Weights of a small GPT-style language model, trained from scratch on English Wikipedia: 4 heads of 32, 5481 steps.
Each number is 500 + 40 x the weight over its row's rms, rounded and kept within 0 to 999. Layers, rows and columns count from 0. Numbers have three digits each. The size before them is the row's rms in percent of the matrix's.

# layer 7 MLP down (transposed), 320x128, rms 0.2, rows 236-307, columns 64-127
101:459559489559516492458512514544577459429554466485518461525514528486487513462500450461475497531549486538464534479486474481558493527463534450502464529468562398467386484411492447515516503475515472
102:476529582581493389449518454466468451482557511518497544555549482530497508509496514500482526478515501479445482497458510514480542505513507418555465419538515525480535448546533516477504461507494552
102:554506472539508498483513539510373482478509531470528439545549489431495491502394537561489492502452550534488487524543442481527540498456394441566490518473516476494475466514528542525508475505494539
095:505481465526486493508510511511462407503522440616561540480425512520528471528502432506515450439548517456499467480534533491405474518582533458571562513429519440555505500567486507584510498471533501
101:539552465507502469440449522496484502431509486499497484454476493481468564513540516568501481483535525445552407491497482530442526428501469493497452467532525405504557520413465528538458515441581556
108:466542498468499517492574492487493445563500504507480527640488481455488523432500545508469511546542543436570492503542496510498489522553490517442497439530503442518551517549526494473477561495545506
103:455457589523485496494485503522467526547449528515514502480545505479469425478541466455469497476459517422473386464547508495535500533527536554468470478537532586531483513477448539510584483534534488
105:481454484524461492570503480470489537479527549517464549514542520457452455526517487501479499549463605432466491455585511497455494462476523499522473511503452533514513397498504488502528466520481501
102:512507436438559566553563526500430492496578458452540472494594484473456490532481452480516538532520493460520523478540483549417490440469483500501535466560508550506525467453515507486530584565487479
099:536509422450504543479527482540534445470537536494494431495539492522570516479484473501472484438532539481492489477589553463467489447495538567505504426476406596501506538428522457521459457528525459
130:518466529480507516434510467488493502537497553546478488590553496461442507455506504455527467549469474494538469516492471504459523489545526483550537487502508484456553496519464557538505524431409505
095:496559518557456518474459537561504505414505573477478457500514520484533455451490463494498499570475517522477543496523521528544481482543455458517572492526495449516428470564523520494465530468506487
098:525534512529486482463505480449589567544547438517418526467490498562451493396558529534509488504495521460511423475499472601434496489524520516515518439533519488467520478539504483524423469387499504
101:402498521409517502482509465481465594446498523384452420542543472522518458479451544549529511486512566515451434465453467533461521484429487518498484508546499468385468444495461550511450514520490495
097:499502505547493507479532415530582546520550490574523502515486519480577485534488535462559503497483487575511544522528531504493520490517480470539493549515477502539505537469439404479425473496431482
107:506508527510447515492511483504470484506514479438500552514573518381504445560494480557511471535522487497501517519502469508546492542507501469567570464449513479450506490538562503513494531496475462
103:507530452527604476537461503491544564461517510459459416475569585469515473412490449475498486480598530557496415479509578473425418490519546419512510580513505473508546516583489501479474471570487505
097:537534520489456458455470417517349439552473507563479479533528434482537490486544509464526474470540501516462463453502506506436580504508549542430510503502491449501474559471524457499533423561532517
100:514519506449474454466471518471546539433539425454485453433539518538474502451560541485604436473494533465489499535430564545541511486437510482586424503486520519473499540549532545480494485520505481
094:527499487508525520494527473492506429519508506506497512504454508470528559453463468490477490466473503502439485492499502514508557470561471491559483414462506456537475534487632527532520497562437528
095:486567557483553444418431464527498513461447507480486530598541405487524510528547483481475442528484486441475530493477502466547444475533488498526477447460531545594478556527476472497573521561539461
102:530493494616493449522492530447538515492536605536455504450572504529531473565514456537536528561464496515494545493483517431432508484538470556562514541477426521510488543522480512496460533462463428
094:400478554546506459488391570578492427530476449586469499598463458436488491481541523565534530549509481550491493542520507461405466532554530488403499529501490541525551420447501470492460476479535518
100:442518530548522524519440501452532588546527522418480403571562462569515494547581475490558521500488481532472492454482493464491574496546508527424453440451505560510484551525457551506524541512525590
083:608485462503509482541523486480575567474518464465462527448524522464413491468452498491431461488554460489463503506508468531562434511546486561489447508465560492443482552469514456497474521504500509
101:507524510599505472420521587447545515524480560429520470534425503470516477571530509407492550490491427459547529508530482456417544553492501479519495472470528471480541427551546482479446485526442463
102:478482486460450525499423386491509504523503453541488512552499437478482464458528486485512476518505493548545505435469490527468500541478553540498486465501508520528534544500486501564480515530484462
101:451508541454536457512553565528451539437483502527505449532481525480510534485473585580492501490513554575490485501578578521518427531499511444509465450578517474523452489540446499499434520471418462
093:567569547465470487533542471455465538485459540446526576493454554495492494471486504412522442436511496432466479522492472512475471491539496480545448470470511478469540445462477530504444519528525452
104:510487486531487541437530462539530438409466526529507505443435564521546508482497414512478529538508524514511480487550527509509499600517517578522502470425499489596525508562471464497433489544499561
100:514526543460478500464525496520517511501507524560501537481507500528528527550465494464443568440562443561512512401463464562550533449490529482493457500521527459471439543445500464519564492463515474
103:509501529499520543497490493516517493503497556460494494473563547527534532503484503555532447559497465486485461483483511482487590430539451381496507534586447537499494452534469447552463549548432542
098:523489549490529531497503552499481498580471498508482524544589514588468502541495476440501441513478473480496525566538535493532470498491464453515494501590510476490519451518515455508515485461504464
098:442577582518504504436447544488477497482485528490509546490488560492509453489516504539493533527535543574452522517581494546528563431509573533485425510500520449477490460475512562464546570474493475
096:482486438523424530479498539455463459493530431512526499497459551481474557498552490567497505547539524464536540479517495470547568452531462496487466521569467516495486518499468539507497457490523523
095:507463438523476425514499423499466481457505466517519504562497505530465531387508513538546446576417492442542517501487458503453486560536516507503450569495482506489542512533473512498446484566460483
097:497489489517532493523471471482492503513501552533470468531490490455527505576441489491455543375550407536492499448522406412463431485531550484478465483508545487530456530464463538472456434493462557
089:499484474425521475539602482538498527373507562517521455501521520472478501457462411488483557487470450547482521529536513538511503458542456475557494483494576490532526453518481464553477507451518574
098:540567462470557451512469551510490513495417502514523555539474489472520524480534527468519547441422443504464514518452566446507576412570459465533525470560441505491527555490582485498415444517552494
103:537512506529468502519477516518489513520456480500450481547433511519449488531487472441499516488448555521466479537470503526524555425514514423496438532551447409521536445521488408507505518510458557
094:506495482480485363523454471497437527490574407470560496544500452501521455491507517482512551504535511445456535493524458525523489510466531489465524596444448547418541478425497455502502437476523560
099:536484498446489502503530426493527435450539497515565504487529568487488486519542611426509487481528517497409527545501522545474555453452455515475537478516584490551492464508536513517538497507480589
100:466470533403500533534508513501481440500486485533538525531571499465493442574451420462446463503537473457507441503472476515418494504510568486515486497538501526502500522465459549461505453523557455
092:514419503480485528485559497492520497483593547488446508536520488480513525511515506450498431523547534469505559476431549433555515499467550495456463533495469454516547559555457435496484555474465506
099:454528480442512501423517487526561520434504508537457552523551531500494517572549523495466555625469477509479457589464457483550583489475505520489453485455419503484550486493515471543485463375474504
101:425485534493559508558518479507553509430551507504464465475510556499552537474487494448467487548536483454516474509567537474396500473486494486507528482423515503485409511551518444480512476465490432
106:512522571475466491475498504541449502426458500497482400511480494450496506480447464556501443531443412451530420493505502474517498560549555599513459480479433449595427479508455500477461457500539435
100:500566514505421507503518562563514537467498464453581484506492513466515492547516584514529560483472593492504489456500463522480494440558507448495514535549507406435460498461477540520471546549515616
112:507476498457526460546461418529454459505452508533487508463554541536578510512424500475526480486400507561456517433545526486404465466487441566493503466499534490548492444557510530541570482556451477
103:521423427463548561560561512458576563479446501462530496452487481517546535451594486485502482487479453415518509524450443411493519470533570494498553436539508450561521526469511538479509507454491491
105:547486480518512492599486498437515493478541433527512434520425541485502529530551449486444502479456504499475436485497496504496416555482558450502537504495460531470484551513454494559433473467449494
095:442552489472482473555526486458505503513465611496579522517563509482479512513522549518485562494532512539460561500501470579596501496449492590548546531485530494551494476460549565573469504513485500
098:457453581477474544583469462502513425440483509530500535477429493607503461548495454478506472505554570565504490566474482429482514519472529518445527487544539446497497497472470425455488486516480466
096:444492486534547522513523478492465445544490483410470500527527493562530489453534566455513472529472511490487522500475422572441537509488541494460512539485475469512537452459539475472532517498525409
102:529451432504541476527601479562460449489492441493516509565438472546506455464521468455502479502532581505553528517524506448439557508462410378491518462528498497426556531475510472505426469483457524
093:494407430545511502482523493481468485454521562471501519483520449519451592547530460477508468491446443513419505443529482455581528505462446577541438484512517540556471542487532460537519541497484486
101:517487541525591494440563567525501488513550508513484516477476494559462567497455516513515498460404502416440474462539523494462480405491499446549534511525511433544555498558494500455487473511457567
098:472476546477471470458493628525496528511534434487531509551485551485445529485474529471462590462478534475448444520476501510485447558520504527497505569536503516438432524504438412498517521518533419
122:508474522491483486562540538522466446472526464500543475475516485522480496494551471506500450477528547457546482446525513413480477563479486511503536478464466389481535536502470538486528586482557488
098:521469461534425508405463439504473557501493521501463565476529553542428437542444537512545524491552545500483559507458519531568491556550565469427485473505574506440467474468472449518448467529454492
094:425487487540536427487510537544558446489444498473520582552434496489459529542471473479497429431432499461492443510514566500553448496507516461478476531465485493500527493496559428567475533521484474
093:495485497534528503473496555496537470414474513482565470536506502503485518539517491547467531522605473486517490601509469471459530486534487420468549570565549435425534421480462529495477434538505484
093:434598469508424503530478519501542508503419453553493520436506504554459450548430521532502540496456503553548465483596443478528499528545505432487477493473504458506550505444467523462513541509447466
093:493484515541501533486492521505474479544480552519502547477549477513514568598444488498484501552532491461454555492485463469462598540515536498556463541563569528492491524487495441519501566549530425
108:453544483511507579509503472453479527408520503434527508536522475456470509532463535450434519479523472511502536519525515454503479561449454509517432440535471499559514524568506558555502489472486477
094:498466552468513556483439553483539507482445554528545550541493504522398513543428560546513428525521499473469567506487482564457528532484539465539469524505463544479485476460432474486556491470572504
099:484504484502479556468532552552488457504538476524493572496537498490503447518538430514497460467545475460449513497443453511456474520516370562562492585456505547480567555468550550508463483559483485
095:461559492488448530554477609435515500543493468463534485511456512431511482517567495495500458568460524471561517495534529516484516513529547436518515448437465476510536482491488491446447464521593468
096:561483435519536571489561596480471497485486529481432536479486503469450462454570555478545511433467463501481517521513566505555563530461472499510620403512498468481530572483471530506445519471516507
101:550600551513550503525504517507485493445550532453563428452560544466485497505535490513531516522521525536494462526525425518486566479517466558495523482489487483449545379482521514476594365471453496
101:484387513463539500449508450490484478498454492458508549423545431471449533522524512484469497524531515501556594552475434493510512583497473486540528468509453481574451462513558506477539482497501508
090:539484429517486558518513452529504516493465509569529510466581511481460479419476502454485522518516454498529438494539466495480479623538484496544528475412475505550577501465491513466516509496491519
# layer 7 MLP gate, 320x128, rms 0.225, rows 237-307, columns 64-127
097:477533440449572481462504521533544448517503479451549487415457433494492518514490538429457500504500439481450501514453532496494518421466506472556465558576406507526495485499509513500471437510494496
096:551489489494515507445586439490551553402525491534507534456414569444555509521479522510489515521478562459550515494464505477481509497533477514523471496539535464531476494475479434549568486566506509
094:530596537518494572569482474501530528462516471496498446553519522547502516574447458508490556480504513493502433545596535527540519441454459468470509528532528473580562525545500552505470458503436526
098:485483484520539413496506501498540541526522487514450468487482558501453564539532524497457487558515468574459562489465481578485511527566490510547544452442550497452572500465544551446547469490507454
101:534508553461550569483549470516521490517483460502409485601484489438490566529591503542463486498516488520510486540538507552502529504517521542435436416475508504520552478452464532464516491524589580
117:438444492417442410577422515451481562483505576478475463545508603535525519457536456552483425468540521499521475462492510566447490497565510513529501548551515493466504469560556485475435525547439539
099:479451425560491485539492505552525594440518463523520506499507530461417489428524568457536519538451544486465494471557536476518464481504442527547576518527460475448482491439523446558502533470501500
096:473515442458489515457464435557558441541487430457504499448562455520553527522516528494521458548586448469463492430517518565522500478461485472456480515454510478517469484589526466546537490416449503
099:466417536551471571467501543463516500512530530465526482509507477474521499530471612505453455487508563564521505490523472498483436523497469513511419525480458535584412457488499479476499593467505479
096:522567518404504436500526430538564457471494509497541464469452537552475502483536555550516566530442554496488519529505462504492519507427514562432488581405495420525515488465553556492473476513501511
110:563545444521529452466408488508556543437520496467537521453550509448426488514435518494499550568478539517511521511451554455511479490505479521547508528522455521565492525543459531450501570481504431
102:598488516482486552529519574512506521531504525501510530465509541529495409482496526644542443503539450491486516438454472488498515504504478572473564513569559527486462465401513513530516510487457498
101:486464531434534517553439483513497562449432464488505495546537533503488554561439565499521620380482479559588452497501534488460408533521540478474491518558488538501469538463474491510495494513469512
100:487445464522530492514495503582476457496503574455496457549467433494511520491494443466494493382536475474489466491422492447528488509515440600471505505493527488424502520537462536483520494457458590
103:435544436486407492481565409516485478543471515434478499461508512497449540499530488503482476455535524525449465573576527414511523493459496498545518460436491532506515474514551500486508552531577465
107:493579594500475468574497567517511505439508534501511508436503471522444496506455469503493435530444488476526505476512488573549551461455467552435509516560535556575537465480470440557545452531497522
098:516535508516470475488515497477441576499440535492403516544464460476522457456514521525423460436545449499554484465507490484395573563539434528514480457533554471478474469539562470472498473552447535
091:566506494485474550463448459513526517468557594458516482461443470475499452448467570471497453506568489447542498499536511550508450453457518512465507488558461551501481528498501512473497451421566518
093:511526555552547502466495517471520422560417508473518514492524512535442535473442448501507479551399457466512436438542494480477514379514491505497483500478444473523463485536518522529556499486457551
094:531476499536451470526496481514539502585500489454544460536560529483538451499517447548464520481441493570465499527485528441514560520507448502476451453528480484481506560468428495490522470525520561
105:501572473527530485466508408474537403522490495488449533484458521538532526525471461505527494535517417477557513447478547443516473480547514520570464528409457469488491505407525554478446444468500444
099:597496465551526497484494469435597571520486543501483484564498521474450451430574489498530492536473501527520423457564454412531512452461527438567464459499519460504515554508528503457449530517469428
113:396459569446487464477477517537477538561440534518518524575429434550510522519558496550502562512524449456534449527495491525581484534557498523494579509478471500488548441518488471486487523538416555
090:480540493503525527515465511510447497544503531494511520473559466563561487436515522478533490421482487455497452426495573454483499414516525514518523417535552562456510491510526562547505532531448520
089:382492501505539473489468526514449490436484536560519536476466594464603538476520564494427508455507480467470528469493521512478479585500452458494480482518483531520442533487518417559523498498500488
100:466441443499503512478512481559476495420553527524464545460526528444509493500538506499477534475483540509506572550477506536559545512464496462440586584558501545557500461513548473491496533508480533
097:352539506540538528527493480519522458531444502486552491473420510488477596472482531506518367519517521447550466492467511494557539514531443554481485581509471533517561453484583507450572493501489543
108:555547518512505416486467530483460442474448547444489503523479540474555505441454452536465448486461520456462505446553527495551536490469471509538467508495523509452557464474533574544488467497481504
094:481522471458621477530514492555456553491522409474519484543571487530474554460508528428513505490513457533465415455454425530449465515525470429508514486485496521501471535447504490532553457476440487
097:561492536460554477525533538482478559574474503487483471487475499519495525473406533425457520511560535499403474490428515572567528512544526493544504507484497485477453494421511422563560463472507457
100:528458546483507449517447501414532538558517441444513568520547494484522475509414593556412529465476523527464486561526543516423504509466480456505524558504523546486562534563556437489465511534483452
104:542472472521493508486501553498536421501471482416439520468437494488556507413463568472455468528551449500481447509570521537450459488475448484516529413489450622439482471469437478490501538552526509
101:474518468541509446505416441493566489451430510450475555474493496519509493436488515530554536494445494523421482455604537431521503503597545450577460430500510493484450552548487465481465499523526519
100:465461459502556391472510559507438466543522492542504491499553550539537459593430520484514463545481516498427501501505534497517501420470475512550537420411523509497517452470530403566468505482417510
097:417529501506444515458479501575539535515522579550472508511459470474499579507524499534470547501481478461426532518514502570528531485482553522569494551502454523538481529574456467433548506564482463
094:498487513493502529505461512500479532406473521562461586467492534446515526560551471566515513509485544456506531459530566540412511551479505492393472533531487499547537473484573518555476495519463509
096:512519562435475485541506506451464543486483503529438469495472486431465495481497499462506618495479523555517479514492473466518501473620432392541555503541547451481533437502503448555503429460460482
099:567456448557494457499538532453546519535490502534446509507443379483415479509498510535463513513459456522453512515509486433497509533481506456426479395511538450487515456447471558426496464491464506
110:480546475497509480585493501437527566542535440532477542406492526473520500485519439540488541533481467476586481458521476548460518471497501584496525473449538527566459437571515589499478522494527478
095:485464467494602511424582500543456471531517578485519523488416503424481548481497527540606463476441465511585498426596437568525532538490515490490423529412516478489488449474468396528507490522505466
098:548583500566507538485498543476514526518600535507528530451523514527518532491524449409532479551506532532580495529485498506519526501540489518461485499510449495539458556509519443453578469402549421
101:474522566555605503479524521554516475467559477458507479500506507484553494455563502486500476485447507452475453481551454495553499565512492559512527506539476558521495541457555460460518520461567501
097:520467525483553503493557485573491431557455457500491484554492550522424449448501505449441454530482490475574490450535520544524527536492437507548520480460461526508533527422466430476485453512483520
092:527492515478507508547558451502552468567504541487487503485528538528360485494480489487533401489416535519433488534532551499448556516452469550490451569501549517498538469488549511441587474522549591
106:583439479487532478545495564485527514443539461468484512536478547508498501485465462547424500518483519463457534412463576505463570498451491468447514444492474518490447555465494603539551413494447530
103:539500516574442453521488536481531525501550508564456466500551431457517526474484505554482513488468503494503520529541464542578550486508594555549456502490384557522458476487496474497575419520472440
099:476583490505487506457515385542531453502538500454512424472481479460531563557518469591474496511530528456508552463488481482563494495518530496434423553484537533509528488532500460465542484451493467
106:532457448476542539510446471460537456449504485491409528500516492544514459472456528479559516510425524499470435418525448514397455464514424587457448472484545472532492487504506542513572501515484471
100:470508535511581490453581479523530516530461425452445494508470557489501480479461537489530553544447437451471505551476449447520560441444498546489459492434482474579520562459502529568544403477496481
102:502430426505518423528477561445443507430514504494517478526462511528525536524567510590511522509535476546505540519522488534580429570477579514467506519513464524424541472560415512536423506504474492
089:405430470474589480516501506528516528483510542540525517543498531506459454444524464512530516500547568510468483510535494577516550584504479501473510555456561531517516506505534583505455554545501500
095:590575532485537489511491506485499576517561502484452472490560515516489528494514501534531517477466482519550490395550488499573574429519435510478542520511487542515525484505519477463528434530474549
092:505491430543481525487486489524475466550510511548469514435480492489456484551537517482455430412523561535567419505497475487488458503485419556509545500529475466526513445497462432492449542552529403
096:498460557502474460454475527413542487513551542527439470468540444491469485518529543552525484474502465540581503535539507518569574533494528529475450500509532466478468453462450502483555557476581513
097:558483533503524474479515568467579514524566473497466482420520497533507597505498455516467522509435521444471461502554491497542443457507509472505557500456496500521399436471548502539582509514497469
106:500548495531546484499533519452510506528524522522436494480513552527494450451469456473548529453439522536520504547509469452544467495530486501589529484531506528442550452549480559467607471441587488
115:436515514479539492481498521499506512530550443513460489500508487475487473513512525457507499484547576505441420469514464564453519468588476450446498456545528537513460533416528511507578448479533439
114:473574576570545517472494451489524466540511541535528445479491495503497513526537507484481526577474463548457517535505414516558535534498472522480563508530448505509454479475421471587482427521471544
097:475501487521509463507454453552485543498483556473508538478559513485479482429447466528520553449576435553556511507549445439500538573478510475465452420456550558417469507465511497526474462588508569
092:471550487468538511538475547485494532512529499518527518515504521530490564482505467495521439520510532552526513478532577558557461528486557457474560464545592484517531471539481526457503513533491594
092:535502496514483517585454423512490475450494481503481443520492515498573475541460445547481518412496448569437439476432561519424466550447546443530462541536445491529514546466465478461464432506504517
098:565497504498523486469504530497502459512569572558505476421525534535507502555537466486523550539532504478498518523494495555549510563518468461444436453523531544546524469557508531507494498515522513
103:488496511555502571446496527597480510517476530542589513504518490526462484461488550483481472497512463498539509560389492544521592499524541506515519499493480484528430450507535448573446468540600574
108:518423427529494531480486441493477526500547534532498493492495468561533538558484571501516513452557428492395556535495531499540439522480550527513517464495533490574486502519489498487493452469491472
089:488440490562562467520535460534486422477516545455567523509529518472551545580569450494473474564471458489579520551524487499524504485585520524533479526508441550553558484466476537442518563486508542
097:510499532449516513552505539455439509478481455469505443543511447522461466474407437469500500491441522460485474537484541503519548536512472453560509612560532508443566458484554500553475464489582530
091:514507402478509518467512528545515437497601526509529568471551505580487546447495542485489423513523493533526479435464467507528471561469530495471463452440483496485497541514525465530498468544597497
098:499504536488439472495550551505478515558448417511513441538465466506498484518475491470469534504463517496479457540486466459499547456549546518467430556494477512566533477568545547455504492557530483
102:486520456464520495507549476517597550484490532583467464465510396530484554457449485464500503531487499530464530589516514490470466477550445493476536534522545498548490496429549475498486490476455472
108:402533542534504476520512463508509574441532526468513540493523538615441576493450519518543483507442485434487480508498501514479450521465508465525522524561565534483550468449514444524552602510547465
098:504476486436479536522487563579472535565538504518480465555518498356522508490481545544491520485525484444501525512443512577514448494457473525578457498477456568412559525491462508533550548467490492
# layer 7 MLP up, 320x128, rms 0.226, rows 237-307, columns 64-127
097:520497553566546447522496510569443518456577550559433525538477461504556516436524521451508516565528516520556532456495390509545519486487575522516491486478559491527542585501518517538524547516488505
097:480473493499551474445500529445489396557506515489536495464502471484447513538513514438558483444547555535522457522567460556504504561524472544458528530497460466465530549469566540481453493506519520
097:476451469558485471442530561560434541497465506462427501549510478545576562558515516540515450466537419495575487614444507473461455472473539476501438489567475496531546452459494451468504470516430504
094:423471508514466571542571485549491501483471537505482489472505511458491572480557556532478500433514444534505477515499533501564451518483520532464458467476410581497467438413512549467488569481529445
108:529555541458554535508547573518557482507599491458439465509524458438521562448438521501485492448487538456479508479528424450557533512542520505496424494516485496530495460457500564511505574537586521
105:513496514412437483503462507455581483451444537538479483512504573506572497519547442459485464525483551541418510519517459564430534461537472531607491524548478558470535477504497507521449456512500370
110:564547474560486504430473549454489432480498454445521537469480531508529547512474541526514448452510524546495451483458547455532464516463539521493488474528485537474542493510531448485477543508452417
094:382536479478485518525452591480523554417552559517534459523502531504515563511433459567441465523464557490506536500436579451477554489479470455453528512495487541465505485488507490488494515549444510
108:426567418474501534517536468506496578520501506622531491582545513543454507466523517484445499534487506530527484540499475547558494512528544476521539522522485478525558507472531446530555571542519440
138:453470490505552486509497583472492408534508486552486494535565517440525541434482493472495513492473454496462471516459523518473540489520480514587483510444508531442534467469483491536559502523462564
091:438468498463476475489485464490454517494451410545526516499404496440439521428522519597517451496498445510504529487562513499470541498457490537473460513454443529598492474518471487479521443542558548
094:485512519465438531564463501476498557491466485509452497501509470496488484471536487478478473493432463489497496474424533449471504538524500464473505518496519440544514519554410557504622470516459493
093:542535507508483483451518586466534498533510500504484498518608544551475525461522526497457450502600466512515528503426406505463557528468525488491449437515530527563521557459507446464543501436461482
096:506450503566487499519500540534523514514527520522487515517443512444573469504507519461530536476514526463445482510473443552499492504458420509502553471496530508400519522469453464479549418422464491
105:518483466494467523531530477527441509567508522509452547469597502459521534567374480595491525483527490479496522484518507486550487426496425457549504500517588520511597543492534510439498493491479515
112:497537525463448416544575508575483520528508590495504538537452589426456559496441523531495498488469620547518520531545488490538501443484551507497557559516508553471490492452557526469550530531500549
096:571492510538582499494499538524488575476481510570444516510512528491482535485464466564481512493513442482550471456541389515443489510450443463484434488609510545445465535489520534569474542561495583
092:457511510525525480511501523555489501468464411474449496486569496508498514484460467548499461492491461484483541447402454477482622509558515420551456556480606532485492537534556505576472500538428498
087:560486448485488468496548531529467505419564524497477481511516506457533410468522467541563555375527492480542512547475517469522508516498449453511457468461554503476492502527567531472422473509479466
100:513503568512522472519487455486493544498562559493435553513565527501510505493444449500535447559524522482522400449474511488502490491479416457535564518471423461527491524496564539467465472532518497
099:495505488469464501513434490423490522432457500523615489499486546440469507456555522452499470464490514513530508594546477479554481514479483411508519540501538520459476539459464436518480585491457498
085:572518485519546490520528536476570518488511493584486556437500456430488495441539452545566469592471505508504437488533520518512523499448480430559483548453450525464499550492491403472467501479497457
104:490523454521483479444551455469463543548539535502510480487511499435533468489514523520507462514504534545476594523605565426517480535503504484508513435500442522491517490467446485518433448536491471
093:513502514482549504477487552593535477501544465509475419517432504502504516538442492490457522547575503509526496514482516498496450515456515517523459542511525422542516491511497472501472480486464551
090:525443481450496547426536505526513518609508509476491497521451438415445458532511477444527490488507511512501518543538489481494569481483454575564477507514495451507560468469535523421531484533527561
105:460478455496463510467450521536495509492504462499536459506519469528490493552511412478381500534464520504521498500508546540493564519454441488475509505497502503535563531495506602506484486538436460
093:489431582489523562507513548504502445502517509443584542453556557483458487446497494440516502548502454467479479487528492516579451486561446434486489473507497583482531560542440472528564452507606562
074:447529459466472563543504441522489505472583521490499503452490528547434502507509537486562487463508517581589538513489490506544472489463580471570503557520427526572408545462470443479494489550465523
104:475479509500420509486473524421455527465441473442550492470483480476468497481463506530527448509491449566567557502512507523471571605506568527526467452494480461463557470490527456474459573497434453
093:493579533460487453524514489546477573491471543475493507523548459545471513476406503476448533494520493513550555433518456455563497440540491534449510540437465499427445447505409436521486492451463493
103:530446529458567476634445482402497499439572483458498495448521497500516532479459512443470482557484514531532538527527517493449499530440490498531500566444581552498463474507554490517463538511480560
097:531467520550520446488571482458479535532492473521490521534576543471475530498476504538574502533501512464396500472548491562435418436487484464509543541533439583492527463501521471485499563488481554
102:493574517523509523502441441538528524519538557468497536597496411560460577466533463537483526514522454541481441501570497496586534513510483507527519470425471516503476528502551420413442482551493567
099:545559488486553518558537424486498548528536494532478499564490518541499496552410481496526479462441452472478479463466553516527530468406573526572532496497575492449563496455557537504526468529496571
100:429588509551450494543447463542502515494409492500530534404437481518436500526484476525554461549497438437453505565444398550486526466490534505489516538461429468557525491517507493513500461489528509
100:487501548508513519459550481431579435495526489507534437532477476547480489440525521471526531500435461477487413524474368547548494441471480501594501507491459434479538531466493476405468501499421500
083:483512496512490532566528496476555435517554513559506514544508458523522485521480520498485432398542451443487432443514487451396520483393471531470459504512486594503508482446514490478542472526558493
096:476472487519517494546505496520520473497555466533462531528465530459494445526510565553514507458483517523452477447467460500483444520502502543537500485466432463536536562496470506483582523441513521
103:433560507414461491618518468439445628515495456562539527487477527524456489505548464513495504515478458540553524511510453461457528502476511591513545457480481470549455450596501560475493556514571508
094:455470452479591550477531492552502555451581559506495468476479461431474507501459564527423463517434542522570495510556563494499550538492508483453477513459572457535399502483510482485497572438563449
097:484486535460510517492497481490492496490476493526414461461451489520444535497438464424478504522525491525491486484562440495475503459457500498529467525480543489475550584539514521501501465518465462
084:490553561521537499525547493472551481456495464527495479546485449380504466473528505510540498525443517494537485524473440489475560484502536581451529572487494568420432491477481554519499570491573431
090:535462510470527507482541526555462389509530480494489531518503538438439491484475561474452453558469538540573510472478523489558515560446473490466521513443466491441529497475417450489424541510498528
093:540492443451439500497484549511497502529486503528547477484471507482415515531549541468483529471544437496497531457515522500490509471434521518529551565552591441496505514617544571494509491557478556
102:580488477497472452451488497499428528497524460469432438566502455393489552500491506484478579552440444493507507511438519423484510514486501455489442448525522488469537454511444461462528467495542488
104:394545502531503446593484536481472533464441542426526492528517561516568391596526495484491504433501461439508424520500420489464537539459476477506416460501423510550501526536498450466491535504531437
094:424547501411461523464486566535434492532523487488472513527546531572488538498458430460493558530480482510536494558503578557479523488551428524493539497454405474508526451500539569506444485537468569
110:459459475496534487417541511488453476499611481531470477449564432459520500488470498573445507604476436423490563528466474536524517487509487504461431418492535539502513502519465490474534474438471562
094:530513456429448538498477494527561525565450476508494577532440504514527533511538567543493517434499455452499499523508464491504581458559541546470522465464494507494459567555486497489514520566607471
100:491524531459494573498498459583509547507479455520480412540462590537499488445529508441565445544512513525504492474561492464562499521504479589511496454434510480466510489470399474547559512529509532
086:562464479434413480512568466486555502562500446496521498468540475513502519579467564546499531516484484504479587497440554490563455481528505508457539494527499468444468532473471442533454495468440509
096:552526481419419550515513472434500571448531495491510508476520481458472513496501526539550511472454437487498427469561520499462513492443465523422513525529516493501508480577554405478477459548512512
094:558445535459512517529471477483476537423464567480493450554469570459477532498435508482520559529509555444504550476491508468447503521480490457504460513512559513530458524457540604453472559462523529
104:503566515510538455540451516492507532490553534488519492495431518510463539469444488546517490517479502550485541469458547509471451518466454463547504437497551524532443486490471557468586467538437495
088:527499492531488481538524502473535528500515561597496471495511521467476497532508559491532516561500495549462424445441433529468494545509428539443462464430468497472567532453502512504508527479448472
098:459473464505546543539460550594447487407485504471457565579438477539517542458511479468419514492528489531496560465497540435490449546589484497476486477434539473478489550478491448518460546577487524
096:465474589503543531445559448571445473477490507472592541518536516457494451497466491570506474502427448491458479580494469453487560513455498583502491511440479564532435481471472509488455484476499466
128:499459532521423462499497508528510515494505460467506413528497497450482457473457505542592567515443529486456443470493554499548438531531527443562522444498470452499529575517508521518474541521502455
101:473484514510556551561510504501474504469532515555497448511517492505519482521513540500477500529481436483502487462550514492456491489480459511485438498556515470579577456538477512485523526407530430
090:496486471467477558490447553551461509476500507524512497531526495516511465440483552499483543464400523464566477440461510534456522493510460526483420420490481506484562519464433558517545474467554482
099:536467353460538481408471482526491512521539476529520508508490441507537490549532508508461476566576579442529581540523498570508500552481516549484531505458478477564517526501590529464527533483490576
090:523518474514508546474492521473541463488544540506431499449529455491523462445470534461570552520524457489505492516506563493464482577512492513356492524543511533595553544497534545417483501528564482
105:409446492480439493486462436490473528493519434428519532490474482447473456512480474499497516508513503571504521564467488555547568493533521493492483505552444460539467511564423514486503482491495535
108:421514452441440473516445520542459537483551451500518502509498515468454458485567432443459518490515510439473468473489464548435482519553450474440430443510425530510477504556466544514545553515573495
089:522474511450451470448485471485511448529533488486538491496455470522570486559490487512428467505529487518534541568598480522508529485620549528508586500515477542460469395450516542474413516490600515
101:451516488472482481458487492524516539475508472534504469474594451527511449512509552575520483513459502490544571507491561479504490495519529455482459407527501411525464519491446538485424526519529530
095:472498413480479433510442505490501447499542507528488496497499448545474592463499447470445514470480567492513513517500502550511508503478498501472519558408600499523539523524512535461466544561526536
095:543555483513529519517531519616511501516497438549483559505504542501517520500443496461519524445503479577580498515535525542479481508541477472509530510535524458423491546544578486519502518482457422
100:544512511556523442476486522526436501485473457460522562568517587437433458561581459494466515546498595540584557494515509573472528624493553494469452463448502492470508485550470475437518507503499487
104:489507498510502473453454532477520572473494500558571465539543519501419540517481501519461519450527498439502522537447455559549466516451499554454522498481410557447483517478502513584537545427549426
093:465530557524564551459470431428529354477528500495542421470536486530512424501520496512505464495506509524513498439522494496477485452477521493465492578569546492553464505464536445489480477491518535